Weights of a small transformer language model.
Architecture: rotary positions, no biases in attention or MLP, embeddings untied during training, value residuals, hashed n-gram embeddings, learned residual scales.
Each number is 500 + 25 x the weight over the matrix's rms, rounded and kept within 0 to 999. Layers, rows and columns count from 0. Numbers have three digits each.

# layer 5 attention key, 384x384, rms 0.0444, rows 343-383, columns 288-383
502472484505496491493503485484488513522485529496488498484541511487517515507485498499498473502506472496527519484520501516527502499498510504496482500499516512485495537504510484509498486487490512511506507498497494499520514491531502497491490500485492489513495512507495492487489487514484483518
490500505491495485499493502483486495497482520512482503499483503479504484508496495506507528515549508498478477509507477473524508526498511516479487476500498445469485516487464498483502480477531490487506494499505486485487538498507498495496475524504505499504511511499498475490501483495515490515
514549518486475527526490495509497514505470506507501507468520507511518503492497496524528505505505493522503495485493492500529492489483484513501476488521495502506510501494527492471534502488501491519524471493479483493509513472500520496466491478512521513486490515472509511503534511503511492494
516481499502509496532489488528517507505511489516511504491498494506514509512523495478473520499501488494507490483520517499483512467489495492509489493490492516512495492516519495504487528504490513480484487507516498489499479455513492511486498474495495492539506478497494513527509523513490494477
535499525508491512513500481489502525527522518479489479488531509512493536501473481484507495499510502514490478466499508472505501505514527500486490477506494524500489502479494480513529531480499471505485508486480509478497528514483500478498492484475507491509505488492526482491503484502542511504
531468521471517504508482462525510476501490468478498490503528501538540501471488517499496484489485505547517512487508524519499481495500491497520507511478524543524488514499490496489505506499445489503484509497496502501532487512517509495531492490493502453521479542499500515538525524509484522501
547496468503485519528510506495510512490446517472466502495541510491531475494511508504540519517518535495493504494495499513516490503488497493487501506491501531523499517503492505495491482483493508507474473500509502513510503489517470501521505521493502488499485554487455492507496506542472504515
480456482481480493502518503513509507528525517510501477508475500528513522485511484501484500499507496500529504502511500510499513478494476505510504512494501491508497510510514499517479510524507510486491498493498501489518483502502520503484498478484509483534506501518500514504521536491493497520
523502509512472489552507495528514529516515523501478517492512486511485485492517479507498491522484486518502497510499502519506508512502475533503482494463522535482496511502515477503482504497516502513487483470518475502471494484508514514512510505482510493498500491490492533521492518538495486519
510478501520488478511497476489510486493493489485483498494516497528509520499483479486517508480489489512507477505484489507514486530510504531465498502511487500502491475506503469514482489480496494500501505490479505514483493509510472475473509514497497491510476477498516507505465462523502519506
484519497503505477489513495522509499474514506495494475511477506513453495494486499536511494513514488503502487529517490479474540524507491481490495499493486476493496505511462521509512463511522489453500499494510474496547504555508498469490487502501492542494503497494465460470511505480529517522
497503488470507505512497491495507546534503557512497474520513536480507499501526474527504492512488552524500467504502513503477505510497479510489502506492478508531457509495491502515494511485519537500506518512472487520471494497481509479532498508512493519494511475470515500497504511517499487502
537533494500478500483504510513523503534486531515450533510495485470477473487515488489474538485489531539481485517506486540468502485503514497493493503521492519486526481469530514502522492510471472461482494491453521509456536477496494506509526519495473521510494502468481528492532457552494501533
517490492485510481523518511501519534504492543506520490514501539471507491499501501539479513513480509504513499527530474472489499522498482486509534502492480477503490531540478510543516520470512531490479498476518505490508470498483544461481527540504510494455527515504513517518501493481499501511
501508478501454481511500512489528534493510546523487489502533492512493510477493461537521475565518511550502503495501510518506532472557525503524470499494501502516504470498508499496483502517505485477493512486509528485517495513485516524484524514492530495491489485532523516511499502537488454491
493474507511526515496471499521502513483500543480504467514504504548506513465507479500511477470511490501517524503540516487532508502456494524475494503471502523514476520507514504518499541506475499478491504491514494506531472503476528475473468500517542466497502557502530506509485520553525518511
463460489503542495476505501508514494475477499464505495485498536489488526504525477528508496485510489482532513512464528463489511542453498521478490442523506472494518504487478501501477516499522475519476514493521470514504492508536478528492491465489488502452528459546540503485529509515489503513
473426598559526488516528503525503494483483451488507495494514472479514514485520550523536535461469497439501508453517527515548477484508519509479482528508497497507471503487464478521507516484526475516508538482517536483522520524548500496521516495503464523482521506520522510507528497488550513509
490492494482480476500539511487515503448506490496538546496483502504541478533463491479477535481528505444512508523432477442543500510550488487471485481507484504496459450559489526507486511458469459512524518520555471546494460517514433505501530517496472470484488501467522492503542498496490509480
502471520484508509537488487495516508458486502463503510458502449485473524478529511536502466506477533473479491506451558459490502461496488533516498501528489526502465518451486517509479502495537551467468486522502552530531453470481484467472504510478490486508508483521509492507462558498501508483
524481499467543538492476496519477465526567487492514462539466476506461521496509560494500506541483479571539484509486465483490509547518526529508507524580501504510564503500463509524518492546517474486529592508473462506525526454501454464502488468487468534488501544503604488521440513468498539497
535467518537535530510502543515525461499502450530513507516485507499514475475481492525537517513516477452445458496533472516587510538487483485488494474525497486465483542500536454525484495474507442508516545491465476498483502510496458422492510473459462479510498493422527519492488459539499479518
536523510547510513502475556514507420510509510423527434466504482525518473485515473463468490512474506477508534529533500500494492507534494536475548538481493487503533498515529539537539508584557485553517523499492475451556511463477502527498486485496502578468504523488489456512464470497459521532
531543501469456466489542466542469477529500463510520511485523507534494551492518435470495500463468501454492447518509477516494504507498514507548505487524483545452495481486512549506507511498475464486461507507554536503561482516506533556541472482464525469490534515464487504539447486485507470527
526484474489498513505464491479552455466582488509524474538504455516490490488490496487496477499468549534524493458461471509525475493523447450543486511508534486509527465496522534455504513462509526512567516509530551527510519509518472501469505483505517531514474450488485486493497529489499515512
553554481477523552555458531491519545507522495434502535476524495492543504496493543502470533526439495542478474490498519508521447503481483508527523488509519471510495462510502499517471534536477502497477503518532475489533485473502491543469513516543478546505475468507518503499446459474528523490
526469456534501541530487476466529489488506484486507458499508469480489496442485518526508527503451537476465550487528502537502488503432490452505528526542505477487511548507470476456495485441472499526507497471526531460482497488434502483480563532490532516526463517553510484523510570518495506497
468457488467450507505516448534479449528529482517531481444528439522513464488470510513466516539494474588435516483552504487484514490518550516488499473481506488507525504483489501497445471522471497461504502537452481512506405524492506493504495519506479515536528490433481516496508528514516516535
440542494512486527506494535483450514475540413452520478489529533459443488527455485549490523511497548513465528479523493473538541490507521500478525492491529473520472502517487517510472515524511486510496483480546493471506527483490430476459461480549508493441498482464498463529543487485506519506
460490569510534486512506468517432501503525485514537525479456409490532494456495540495524460537489503575482517441476484549503524502504470460524504456525484468523479493516486483485436564531458456508459508480580505497493514474545492513488540527503469524413468471472535519507472447532499491428
482511471544498492506482530486532491472515478411482497484530545526516459473469527489486507495542484516464494472483525447480491510487527486588496505496498514488502451531543509491490473525490462471495518482449484539463466548544481542578497504520496460490447490504476539490514516536460514519
467467509553522486507518451517504521500420462470451470488531470498492529480534490470520526473520481497513524460412488542558518497447497433494480506490501497482488481516460521494480485509463520495468471518526492455514468480486452501519502502468454483449545531461512514510506486471530510501
504526463539484479527513490480500491529478516567549577470485489446474491493487472502505491547523552549538491511514458485462512469498554558529505453519509538516515537503511499498532440504480443445519548468479526503500509514482523490544510513489556484518490494483439494440428531510485538514
483463601583505491445554517494521491534500542480522499532469443499421517425493515537469500477506529453453517483447510496485479512429497538527507502504511515502542507511597473499502490539451525454524475453525496481524515463510479520492498529465506538470502469498513518468506556523538514483
456509446434446455525512487549499510471539448556441488480520525466513513527531439485525521497446481536434501513469529470515523464522508495521497486534444500504450541499474526559527532494500489456524507514506487449488422541505462514487480519476515491518499453527528471464541459498488520483
468527515539422504492530489522499509474499528506527509474517523549539489460549474479563466420531559499518474484490542546439482523470485523499547490551532507509470501534520522508500473503491534497515515509529494479535471441419517490493503422530470466470530548518482512486476452520571489492
461493524550495535516455432466442464533460447476506499513496585535513495496539503490456518487485471493501482497468472463500491521486477482519520522535517531536499472472442469513477446497502451539524490514430493479496488515459503539537515441477430503510490487492494479490514501554501456500
490482502510527516533514460511509535542452505487530472466501502512538509544503498510552498507487550516505510490489500507546519518485475534486520584445523489502462493474475482477510501504492483553502445517528537449484426466507500534457507470482500468525492539495502512502526476479526514549
493504483521453516461495457494438489494517516495537531518536505513455518537468497542542483518480524546487478549502522441493495509451499560487522485531484523498488450511485482504497506458490518459485511518482499439518468513498468506545510470503455542500498513521487469489513531455475515516
505487487485532453457508508492501518509516492472462465472487436464535523567480547515474525509463495544471516533479472518474543588547530569505513505513456501524498453466541494513472474421524573473513483499552520480451483536574522465537499505533504515533521479488482520542510487518435508514
508491443504497515472491502507473517546546497445502511493534510467528446488516493478515556530476428492479507459521505479500509510513501457532530475473481471507498552518544493557511550474511510505534461507448512466531467469517497481439520549526466508514493555441499491548433514493509501449
# layer 5 attention query, 384x384, rms 0.0443, rows 344-383, columns 288-383
499489514486499508482510494531505510511485523501502484501510496543479484471521471499519505516474501460514495466517510511487503471488501489499493514486513490517500507505527488504513516518483500490500504486482501503502473492521489535508520509500480477501488510490489533519546478507490514510
504501505506507532512492489519511499489515514488498522504518492479510527531536479513510496478516490498523503518508495501498491500513531513464514495524500498496507526519490486525489494482527492503474477494491482490520487495481465480504490501483512495511516491505494510494499518516486494487
498510519483511520475506491484470468480503504496486514486503508516517541539495524508481492453512482549482495529515521513537486516500501513485503505491497482486499502509520502499495500484541503514504478493499497493485520499488495473501500502500546494496487490494512493512473507503499495503
506523474497500504498519485480501491528534491521499502509477500486488456467499514500502515536506534506482485503486524490475480488507480525533488492507493479509489508501464524481501531521467490484513505500517529492507512505522529514518500507528480513500492522512482481491535505463478516479
504506515493507506493501501503487495494505504510500501518507519512512507501514530467503480473491509504481509499526516513500501497492518510478516521514505482503493518491501510525524503491522479502478485499497477524520504489493476479497474498509529517482496486481489508489487508491513473498
483524503506490503504458490493489535497502514529486496517532480520518555520496465487517469496495483492502487482486468522522534486504515498475488519512511489497538513490516493523514528528501497511512506492522500503511477532485513504450516476455489476535461490507509514517486514514514492524
485466527507516497513507519502464484504481520511463536510531526514507521504498506484505517467492510520497518492504502530521497505519519498491511512536495493493506491521509483489501498498527506509498493489487488501481491472498471513522520502476500483473499501476509518536474489518547479479
485483504506503534498477465481490480464481485489542506546480506492518521505526489492498495464504502539495496522488503511512498489532523475480507513474505474498496507522510515506504492505527496469505503482505502486517483477500501482496504502476502506518502470505491517473524499520500504479
508514507507473515507509495517502508519533495499500506517514495513481490515483507513484498517487507504481492493510511480483483491522491489530485490528501527487490496508519515518505486510503507479502514513502519504457493483464538528492487485539503502501511550519492486484510537487477535518
468519503501503460541490518473487491501491493533489467496528488517508489490513466487480505494497493472494500494506467518504480498481526503512522523484482512502519479455512485502495551493514499505543489498485510503489502524511487539508494518478504485499511501480516462492499513545490489444
524518523521493515506490472503450501524476495512497494502511498503547492540497521475498461471509497489477528467498493510529513499478508483482507501497513468516503507501490519520491510455527478501500506441519491494509486480524531473510494464461508537477460535488487506521507525495519497509
515468486473522476510492483473492546525465488496529496504513498479518537499508510449496451494471484532542467508492516483516522501514497493509487517514497443488488519495517489499490490533524522503489524474508476524526461507519509468495508461491503490536508483529471501475478515509489493508
496513513531530511486473529456479534490493492486485496523493514500499554482504508502481476496460496536512521484464490487501521525510522500486501497500521484490504492485504517521488504516557451498517493477456469508529473492513487524529491495476490509492501500514501516510471505493519471499
511505489512537500486493472510472524512546501496519516499512473526499505494550504485489490478497473460508495534506456516494493529524463506463495493514522541514476496478480529489523484500510501483490465491478518474497453506484480486525508458515490506538515469534480496474467483525494484527
480499498499506511488564523492520449542478508502507516529513483488477526495491511446528527565499465506511478502476518486454487505497555509519507522462486499479496526494511474499478491496524505507478502531486530484474520531500477511491493487487494495509483488475495557509520509507461519488
497502497491486503506495506473460502524488485461524477481518477492508491532499519470477504522515492490506500454465498489459488495514523470472542469501523519490496519479485512496472531503525457526525488526483501505506490482484461485508523508470506544546506522532507483487489481459513504532
491533452485503512509494514496487521513474485499497502491524520521532551491511506511467503483520474535521488518451516480470516546493532497471493522515503490510509480473463573505478481516550481509460454477520470482521497549572439490493493493467512511456456527462508556474478535493504503510
528488517531528520514481531501487502500447506512485511490522478537503498493516517524528461485507457482500526497522512528539485501523511499477494467467480548546485524471525502493514477458510440490561475504531473498491477554512496477515533538488501531491517490514476451489530512526522489512
535486489493519500509514512480528544508465483530488500447494460448479511476526516504517490483505532491499429506509502469525450522535478505486545449496500478501450513458561495543517493521531529530455488507514520515510496551552483511425477519502497497505512494524502502518513547474509480474
504534472476542529491466466515521501534501487469501468502546500545509520519529550536488487515520526556510490494533445487445524531548519506485518500512511505517537495506499523519570543516503513480494449475483474488475521484481460491535427525483470502477502520541555500482470515521493492539
517487529486541481465525490445481487459527498515493502523469478518535452514491492499548499482505449508507489487536494513572479519507447449504463489545508541498492496422504499479444475523552452450484527504504418490531490534500531488519497490485473512539538488542554500553491468504472504522
527496511508506508466514500513462433427539504475482442426538462512521452490549515491510505497492530452467501539595485513515475485518491522514492542483510522460545522453542498497535436503555459593494436495502524493473476458440543467530450539494521572443527478452533465497469454473447454550
472448513485489529508573498547504463507493453514510523487452541511445531467479472486419500488502508476476490476514549556457519475489531474552520518544458544476507436509521477556502472506454524526526473509554509499525472461477539594496464498521485503536567531499490440489475470537491502500
548476487486467509510460501460531515442544477496467548554555496514494501506527523501518532476442536491519544538453492484523475492517462494527485505494555501459497493443512495445482490541439500522492483467489537496501511511517518465471514485480497549494498488456498478522518546536490521485
561545531476497549511521501503543549486518479461442455475528495491536479504478505529484535544475555535506439502487483533503492536506464525527497493568432499499505444486468497460464549479461525489485490451518494475443518481517487544516537483533509462532483496558511488481516532483533530535
505493512491479512468492425503494523461515507509450437481473490473469528470486533523481546486469506506474489477492537531523448531487433516518497517566510503496474507453462435492497542450460511491494481466476518517533488476472521495521530528491527498510441528527516540454435464536440474504
504512492439501510443529425527504479509525525503478499480524482503534433514452502497485505562484506568494474495512548459496510517511506455485511484512508500525524489433463527513458468505512485524439491536473502511508483461486537525440486480498502508432562467473482505527484492530494440517
509485515514489474500532488489495496503476462487507468495515509423452513513488468499539467447445490432526493512515447535499511503501476524501489513528495497495455481483493495539469496480504467462457499469518476504563496501508515488481487562521533509448449526510496458458468462502534514434
485520543496483469538499471557457514488450473491538520445492477506510530511494531524514448504445496506563554465501521546491471473527487462468529515497510474525477516566480487512493530499433449496438511469514519516502481493529542519497536504472481537502474534511544439542488462520517586458
464516484500545524503528493484508532556445509514520481462557506514481522496490529544491540477526465508456541478476460486469476511463518493539502533516530489527521470508548510525493444511537517534477501488461513518466439542550516477514479513508530474488478510507478456522475412491468496469
488512481526529584533529467486500527516495524504482485473486523518505490472439443503475531540528502516513491508467451507505532513483465475532521529531475472416522502513494527487511487533489492530507467523471505456527508514471476519497484478499465483451458514440513506472512517448528519475
495478500538516497521587531465483536483480506518528496518517464498497498493492448486502521522594523535506466483520491486452510527504514501533515512545545507538508538506509464491450505510505460491493530521514472463515505494476523487576501519464523474476554467484474490545496456475491508480
489483514459501503457488526476463497536493497500476480497449508487498489463550476519499486471496516482474502524443541495510484462500509507525458493560532497490567473545530476523455478515532522474521500538516515445602493458471466512534439485503485469524512472503542525488510557476531498462
488500492456433537499488533506416514507478473481447522444516521498493482518481545526500491478511484504492478428477543516481500525507511505513499516477487456476492537515507498508486548542518481500486534468488502439516470500490503552468536520479569525502536517482610490481512513507500521451
481503461512439503529552482454536482550518539467570474475512517502507416519512502446517462435586574512553440508545518513463484531478485457444541463455547508466513471532478480502533481472547519496506441482542484455515466492511523513504491528524510474473534490503492505491502449569524492516
522514482543467500512472433468481495521442495470520512525493471513502519474475471542478483468529484522486513521499512450497442479498448475517492549506534548510501526531446516494497573484499516465481482468467531458519463515459513521520548504500464467488494457500535499509473505485505493498
482470506491551519493538510512472490489499499508497459460499493546525531475512527481483480491523553482490479533479483493477444521452505483476525571454480476496466544504537453507454514463516491518530507497492485443457491458520526532488464468508500532469516490445516485507501470520485480499
478502520515461498513453487499458506502493504512456554509502488557469561481513509545452497567462491506445523484489509492540540482439520477523547503541483517460525438521480510471489488503494515478497498511477518525519434521522476465538499462506469541549463478500516445518476508445509511555
544503466536466457486512529471542526521514538465463485521475509471508514551527525462542500496489520571507515517477521460481540527530517537493481528510488544490485477475496500447521516492516525513523465447531576532450486507520568479487510504538447481510455466505530485539478484565401519501
530468456547503529505482490540569494524484482480451528473524544538578463488521476513514552502460475517485478447434492478534439444525480500501526492534527504514497528500415560488476471473556485475561502495500501439567476432455446525458498551494502507524422559461488529507484500510479512461
# layer 5 attention value, 384x384, rms 0.0552, rows 288-319, columns 288-383
465537495493540513524556474518531536464481516455511523460564506493498549526442493487516491460517529463527485515501465479499492502488515494505479507504537512468476492528504549495532466516490491513525467503492545475524506521513491497484487520493491529510503520543504527481492465524502534541
445486515501521488514473515463499561472493497493519522468503521531516510508503479525479460456477530463499484512469539491497535554486471504529555523546482484524584521469485510500489459480499479478519493512503506475516505493504466522499505497494487472492468522499483506490499476501562529504
423508505540483515523513486464512471505481537495509491509560497519493536506485514528458494501492545480475491498506488516498493466512501491503524496473496516475506521519496486487503489498519520471504497518505482515480505522484502490533496513543507509521548479478509534510529467512517499489
509482486527470475504486491490494514533527530514535506519541561487516483504497512470522533486523499507485510514467514478467491504500562493478518514501531528499512460514478477475499513508543470510455466478489527514486512503513490491529487457515512492493486526456508457478520509511484520509
504489481465499474559511466509529485519543460495514478559543507504450476496486556527447477510516541477467515482452476469493546496552491476476500476487510489490511493503483488536456495488525461523513482532525493499501476552509541554522447505526483491457506511474468458514545486463510505485
484488467473516506494499522484485524454518470508494488520510503505525515455548495517498504443548453505513528472480525475491521533483467473480471529469478502512470520497488490482500523515520508502500528509526462482508529466506490472495468505510484521513540498561450485512500500482505511476
504496521455477496518488507502514529494542509471517465463487525507546544541490462492503521510494472482468477520503506499539543541524505474508480514471495450525537485497525517467528502528510501526491519471487514539532500558506483522497528471511504486492521501467474494511505489495497565521
510499517524498541494455479491524536456519534487482508458520508501513487484505485503504511484473486447477495478470510521458489503518519479483512504486516518483490475526513536496539496469495489514459504499519501504505496533505481472487489456447518497473452481514492517496506509486527509454
492525510492523436486548524480502514492499452465506524511452474481454516490503506539484508499465483546506512540531524544524466504496502502489525476517480487525467479492529445531528522491518521507501474530470477528493521488500483513507534522501485481508462549502434510465532517550495459507
486469485527501486521471487499481501491522541484500524496500509522524491520461523516525493508515511486498479506476476432478497481545474539484525497487552539521516534508449552486454480475507498516537525533507516493515530492525452522514506472491459516512504534541527545519505475500510473496
520520478465508513487443491547496488488502532512485470461483526469483462540485484501539505487492512488468513458493552490528513519517540518482481489504501475473498496478486516541541527497511510492550532523517514528484504527479478516522500534498481525504504467512513495518475479474519472536
501448514498504498464477505531523543539471519515504494494493502457509460471499449494470486466499533493491461505461500550461494477523517514515488489485469518519521522514517525558488472515501530501482504481490488509471512567516479485488502482510510520507510474504501505519475510477509524470
499490506479523487472492450467504510473501439536514511494490505446555496475512540505503471541520491473506507500488469488529500478516553481515517486499467499472473511505481520507494502539512505491488516534496485508535485507502514475518480512482501511467481489494435533534524488471510503476
496517536461510544490515462480506491473530488484516530454538506466513526469482520497498485506531525498551521502484503497519474544509495459557442515505482464491559491499496544549499478487517475511519542484515504490465510492518512477487510484515515502486495494478542487474484528488493511529
547450511502500501511510456529509510542491529521503482495490469527465475507500493537501522497483480501560485475432474507486433524494509494540531472505465522501503468490488470449506482539501523509491534507510427548499480500519510483516507500504422516515513514496461480476513458495478503515
493496530505507475497473491535499519573501452507528494505528516492504482469484447473521519499503531497511534474500419441455528522508504450489521474502491528495487470483466442499494475511517471501488488516528527528478492483506502486481510532511484518473502540459502515530508498539546497527
510507505501536473474494454537475541495521490501477484505494529470512467495536526536512490522531552528468516509515479503484488502498510479508544491478523483507481511508501464517480488510522487526536520442517499506503498519542446486491484519449477524546500507536495555510471546533462454495
490517503515500526463506489483481507523485530502504489482505525513513499502486480517516534459499538494495509491506511519487501495525452541498515503525546479491486495519511524473500460494493565504452508517517480469471543624531487509479504482514523465471482485511462481484490480489510493525
517520515464502464494511497488494471514455516505493445481464515493517538535504474509456473508439527563507519487487532492489543496490497492523504500501510509526447480484487515478531542481499542459513523499523481483502464518521538511500509497498515482497490500518489493498507476479523524509
474523544503495498468448462511470531512507491494494461474517468477541557496535478522490471499466521478491506493476485443500514484471534480475513435501541484509509529509519537517448503464505528544501483559503486526520489494544512534511488532502480504507498529504503498490536487501465548476
479527518506499517506493480495530495406484467481481508499522489478469508483491476479502500495512528502478535521497527506488476511485468520510549540449497515509511476541484484468498467483465496485533504477514509520480508508507506517507515506497498512475499458481553510474517447479497540469
525463569511485509510485523536486569564489515488467533525507511498492485475507501510541519509484482487506484472457468482508539499481551535523494478535501541526484490515507471509494544504508467525532548490460532510555498482423534464509485507488466537517500487523528515510503519447531488476
570492526520516520493480516489470515499491560541495506527468515472516513463486488500536490517517485523486481525492469492508524488468549463544485494530526473470547523465519503514519485545476582518456518507483517506462506500507498513485496439481505514476484482480496457511501479493495462447
517539516483476540452493507482496518507479511493475503518505489473475458523504444455440481427534510524484496478495502461530524543502529502499500521479532494482471484504540493469562497500468509439485488498456484517425517482501512507507510519525508482498523492470502501441475506484529483486
501525480472489450495436507502509472455477531495509514502482493496523495527491498494557531508531506486496468467523524462494486451536502521494487475571495506508495466487480465502485487501507507500538482474518508468539452478485495512523485483508551508467525491511501512507474520466510528498
470543507540483509493496489484512531499498527500503515491496475506491500529507511483513458503518560469479511542499466516504496507501526493450451487493487440477465531522523483503506491542493485530502495499442510550532507428453497505511478501501489443495489473466496499477519501502504487517
540497507482553466517482521499470497487482446511500517469521554503512501471473515496519531541508464502447512474504491451486476514505520507515504523523447509467485513480444506505468473477527522532548479525482487494476537481470543499487510493504473481470467497522474518516441472482493488512
480477512503506491570536466515479489493498469505507494547511489538505516520485487491467503513481463498500529503458514475532560482499517504517510525476460462508492482508492481467463514508507553532552480509508484475525497453460536475517473501497497491498486514464504526510505504500499486529
465474477521530479502546466478497512513509486488504501498512534565467491517544477535481476472535495474427444492464504472460481530464483508515471541497496490512498538469502508507563472497462477520512529433487451555486494477510510481507505481512509509523526509501482514523510524539442483444
503501515490496476513487494520506520540492543488512488464514436458506504462508533490459481527473488475505502524487503504504452464494506437487565520550454504492515489465531531449524507483475511523492552557507514484551537444504502495487462494470529526491520532452469480492510504499495521517
476527508475496455480535487513466503514486510475505504459501509508470468516484489508482519506475521520486507479499511569482506512504535508471465529500525484485486491518524444504525479504495453507451501470540510522476452476509522512436496453497488486517498500489466511456519485514531536510
520499538465482514514507554467527544470471456466502465500499473491518523492514486532497497479501480519515524462483516522482504504464512476521462481503481496485509499472477517464500486502542521517499529478493497472534489502458470511569524458512457529505480508505544503499540472504487509495
# layer 5 attention output (transposed), 384x384, rms 0.0419, rows 288-319, columns 288-383
516512497493480530513523505531480453526485486508521515496528453483490519490502460505552506512471505517485484493481512515510493531543471521517553502445486476510465523465469489503518526456474496552493521531520501509480471478495543503514499510479502528468522504530497457484465508498501490544
492511434506501493499542509521537460520478537500517484487476501492476485499531506488509480487506459545490485508479492481475485471482521467517482457489509518492494497502483486490504482493458525535496471517460473492485480528514487495500510512477502504497481479508478507493542520512491482520
499517492501478456475453503525464497521481476530505505496481489533496494502503504500475465487462453479480508497551501469504500510487514539455502503519515485506497504454474497514480493529477488530514492539495473485521456497515524511455467515467481529526512497496495477487492460452525515502
556464494495522499491488510489485503470492488456498486507468493490490481486469530509478490493479500495511537457512525499501512487487476509494533500463496467503471538529540506521456496470468532496509474508502490470490461496495519498474505484510467485479493465515505512502491487510521522507
421481545534475498521474496508494498509495525535526498481485510493528511532447461488484470539498511517514479480527540510520498466533497530512460533462475522486466520483485495508532490525516500516487508488567510482481530507489477513485522512475493471493518481493498497496476453505503493518
488487490538554511514486513483506488545488540476458467525464491512536470538454495479521525506475512477500481504500519484501503534526529519520504505543509532505471484495536515492530478486514522522510526480516530518512443474500503502471481473495522488530492500471483541497544487476498523469
488505484500523476530531478492480523501507479481458516488466524476466475453488486460498513534539495512494498499480495482515475436469541537514493496499501518481527490475526508499501470498461494508485510540448474510508479511502509491510488445455475517463466514532517489533495501509534406483
485493457467523497532491495515459500482500481520508460503491491488533496536475526476478513478499557527536521505534506493458522507496484538537523499499506465486472522506496517466508496514490486504538562514494489550502478499522529518486498470480515523491518525518486521514504521493473512543
505497496500499555513459507475512502463492553500498521518477517506468521491538489495494507533488520497500520486472508494471503515515487471526493520509515490504502514504487478492543485493503508539488505501511465494494438508490521531493504508472507504526511473477483472544514495477470503493
484512493509520490524489505491483515497515503533464483469541508462501491460529474509542488515488460501501501500484482494530500503507503496529497491477488499496493497487484479542536555503510465466540467490469513490503482487510532515502520504549484501507457461476506503511487513494489534511
465505506508497497460497505520512450499493555553447525490471514509521529493512500502546506488521508525460514505485467489491466470540518507490517503506531527527544488506532488483472483498507503477510487484520469548532457507494515527515496494475478498473467473493533468510465537501509493507
478508524511505498506557500493528507531517510440503501500522500514501511474482509451495508477480469538472505476499486520523496500478508484499514519515497512475528483506474519511505514532500475483485464486518490488499555507477493504510459479481500473472511532514518501495503465532447474516
471491488472493504535499468555490489516508562475489520490490521507490494513509529516507472486482557494487525476543484495476498520515506539527478472527544492485508508550483491502521527499529536483521497525458506510506484538498512533457548483479478487505553554482501489531470539480507508494
502526528520470492498488478493492504538484534526468497536489425551483465532525484535473479530474516440538480520526503502462514456447529517510500504539494530506455563479477476538504520511456501478476481533507496518492455512481484523484478525488508499493473512509485529538493496452511510498
495472532499491493494482456502489493488488493525485501498539515504517485524505519497455508525527501528512482499491516490516491476486480479498487524549499447504480527462513476452532481525505532471507481489485526466476495490482496477488505479503501493506492491472511528566535504482525524528
536495492502474460558483492503510497472521485478488487468470481525534486482478498506479500510470483468498518534521496478527456533491527519523508477507468487474497509509536492521510480491466516498509517503501513499481477508498452517542508475538512503456460548533514471485467515493489492472
515496518468451488475481485520538472514515494490501516484462490526500505518462532478505493520491552488492510516529467467484538514478492526470488506508465516508527501509449543489495514498472451455519520492499502512481535496484526523521508463510516491482542497502490470545578495489501527489
484479470515519532575512493505487474519535466480514532517496509493478461508491485487460493479495494512507497516510504486518486497506508471486467514540513484500467477468493500483515484507525492508522511510478501532542532478486459508502537490487497536440531551500506536507500491516489514509
525461506510468502498484500499535477488503515535506509501452470500483505487521447475493546503533476491514473498522492490498512478486502522480497500514476531473496507497497506523496495510454491508457498500517519554485527525538460531520542511504467495489453497525511506504490452526456530474
542472492523508505529523524543500471496493471527517506510517452524469490482495474460475538496506487522493488512508522463500483540479467526490538513502481542494482522499500493501488499502498483514514528522515492497518464489500471486466513506476536508477540504465499499503502475452548451527
512471470539447515544499527511518519467480523510574520521522471505463512481514509516509480480536464496525538492539460474460473485506518517504524526513489522509493516512481502488517515545523523507447495473461534499513503493507511472525496455503515530480461543503494500526466477514495471485
496472474484517503490475479509522469473490487470495456499528503480485514537476496460487485498495496490510512429525485504486498505482514447542509487491505494511517544489492544513509477535493515504501457535500505530472493496493487521513516479506517461496500515478523516498495473497533489475
478472466509490464515488454485497476519510498556542482487506468510514474505498511538497492447521504507540475503501560472510458492537513415498463492465461492518512497534562478464499466509496475491519504545507438459471543521501517518508501488489484497533514531563497544503514517480501482476
525525508506497503501468503570537488478484501478503480483532546496486515509493510492465535501521548479536483506514482481476525488514552489509511524520493502474502493503461471487485509476508490491497515515507532479533489469506522463541477492484505510520508489529514511506503507499472526478
446512499532465496484512457546495510478483514482517473513474515517460508467477491459537486480474483531482516506470499515481485517492515512496539518477494506492516459487477528504530519502493490461496487505480510514461504509477506497506506479513522502512491511506535496494512482491460477526
532519501492477485461515536503513536511522500444494507501496512485507521520522501476506532504459456518523501478503532499534488493480498522525456513492495506513497471516493538495504483434497504506515484509499531481500483481532437466501506504551456502502520534519532502497484497507487503491
504477492472464555503519494485547501492470520553515498519514506522470503497500527532483540466497471506525456514520477468506518498513482467483478516487491516528497530461498505459506536542498480494548523493492507513516491530538491504496508519496495525523505532487502511484522498491509470524
494510539451456499506538520534472508526505488456503488499525466496509458509523501459496520510498515546502487509462509496474465519520506536492485505466509509510513483494495471470502479489518446481488500470480469513483487522511486503481516504475502529496487481499519515494521459524507460553
486538484489450530531490473491501485503521501489521506518482489453480468532451492474520484482456509478446499500525464487492499495524528510495516490499501462510502494520483444515488518511481468499453494540472496444506465469477499547507520479516442508503454498529515497480494535506526520517
459491500478519528510461500484505531459515455504498482489494521511526471464531528515534481465489560485517504519472538481483532517466533526463489444514505491516446497552467485460518474506513490519487495480533517527512447534502486508520489521434540484500544518498464491508563468498506516456
489481508492513526497492466488511546496505504554457497494478512494490485487503457492475524487529470525524483492506500452476489520510492478490503467515515502491521493520485527518510479476506469456480517478453467488489547493506489544523538520514486503462496515485518472529514514539475527514
498487499505534461477552498513552469502504496493495514476521474510478519504496491504490494506498516509509474496484475506525480503516492491478491497498482541511502469516484468494510490471505462523508456484533523536491475460524498523484510510512519511482448502494487512507532501463484495507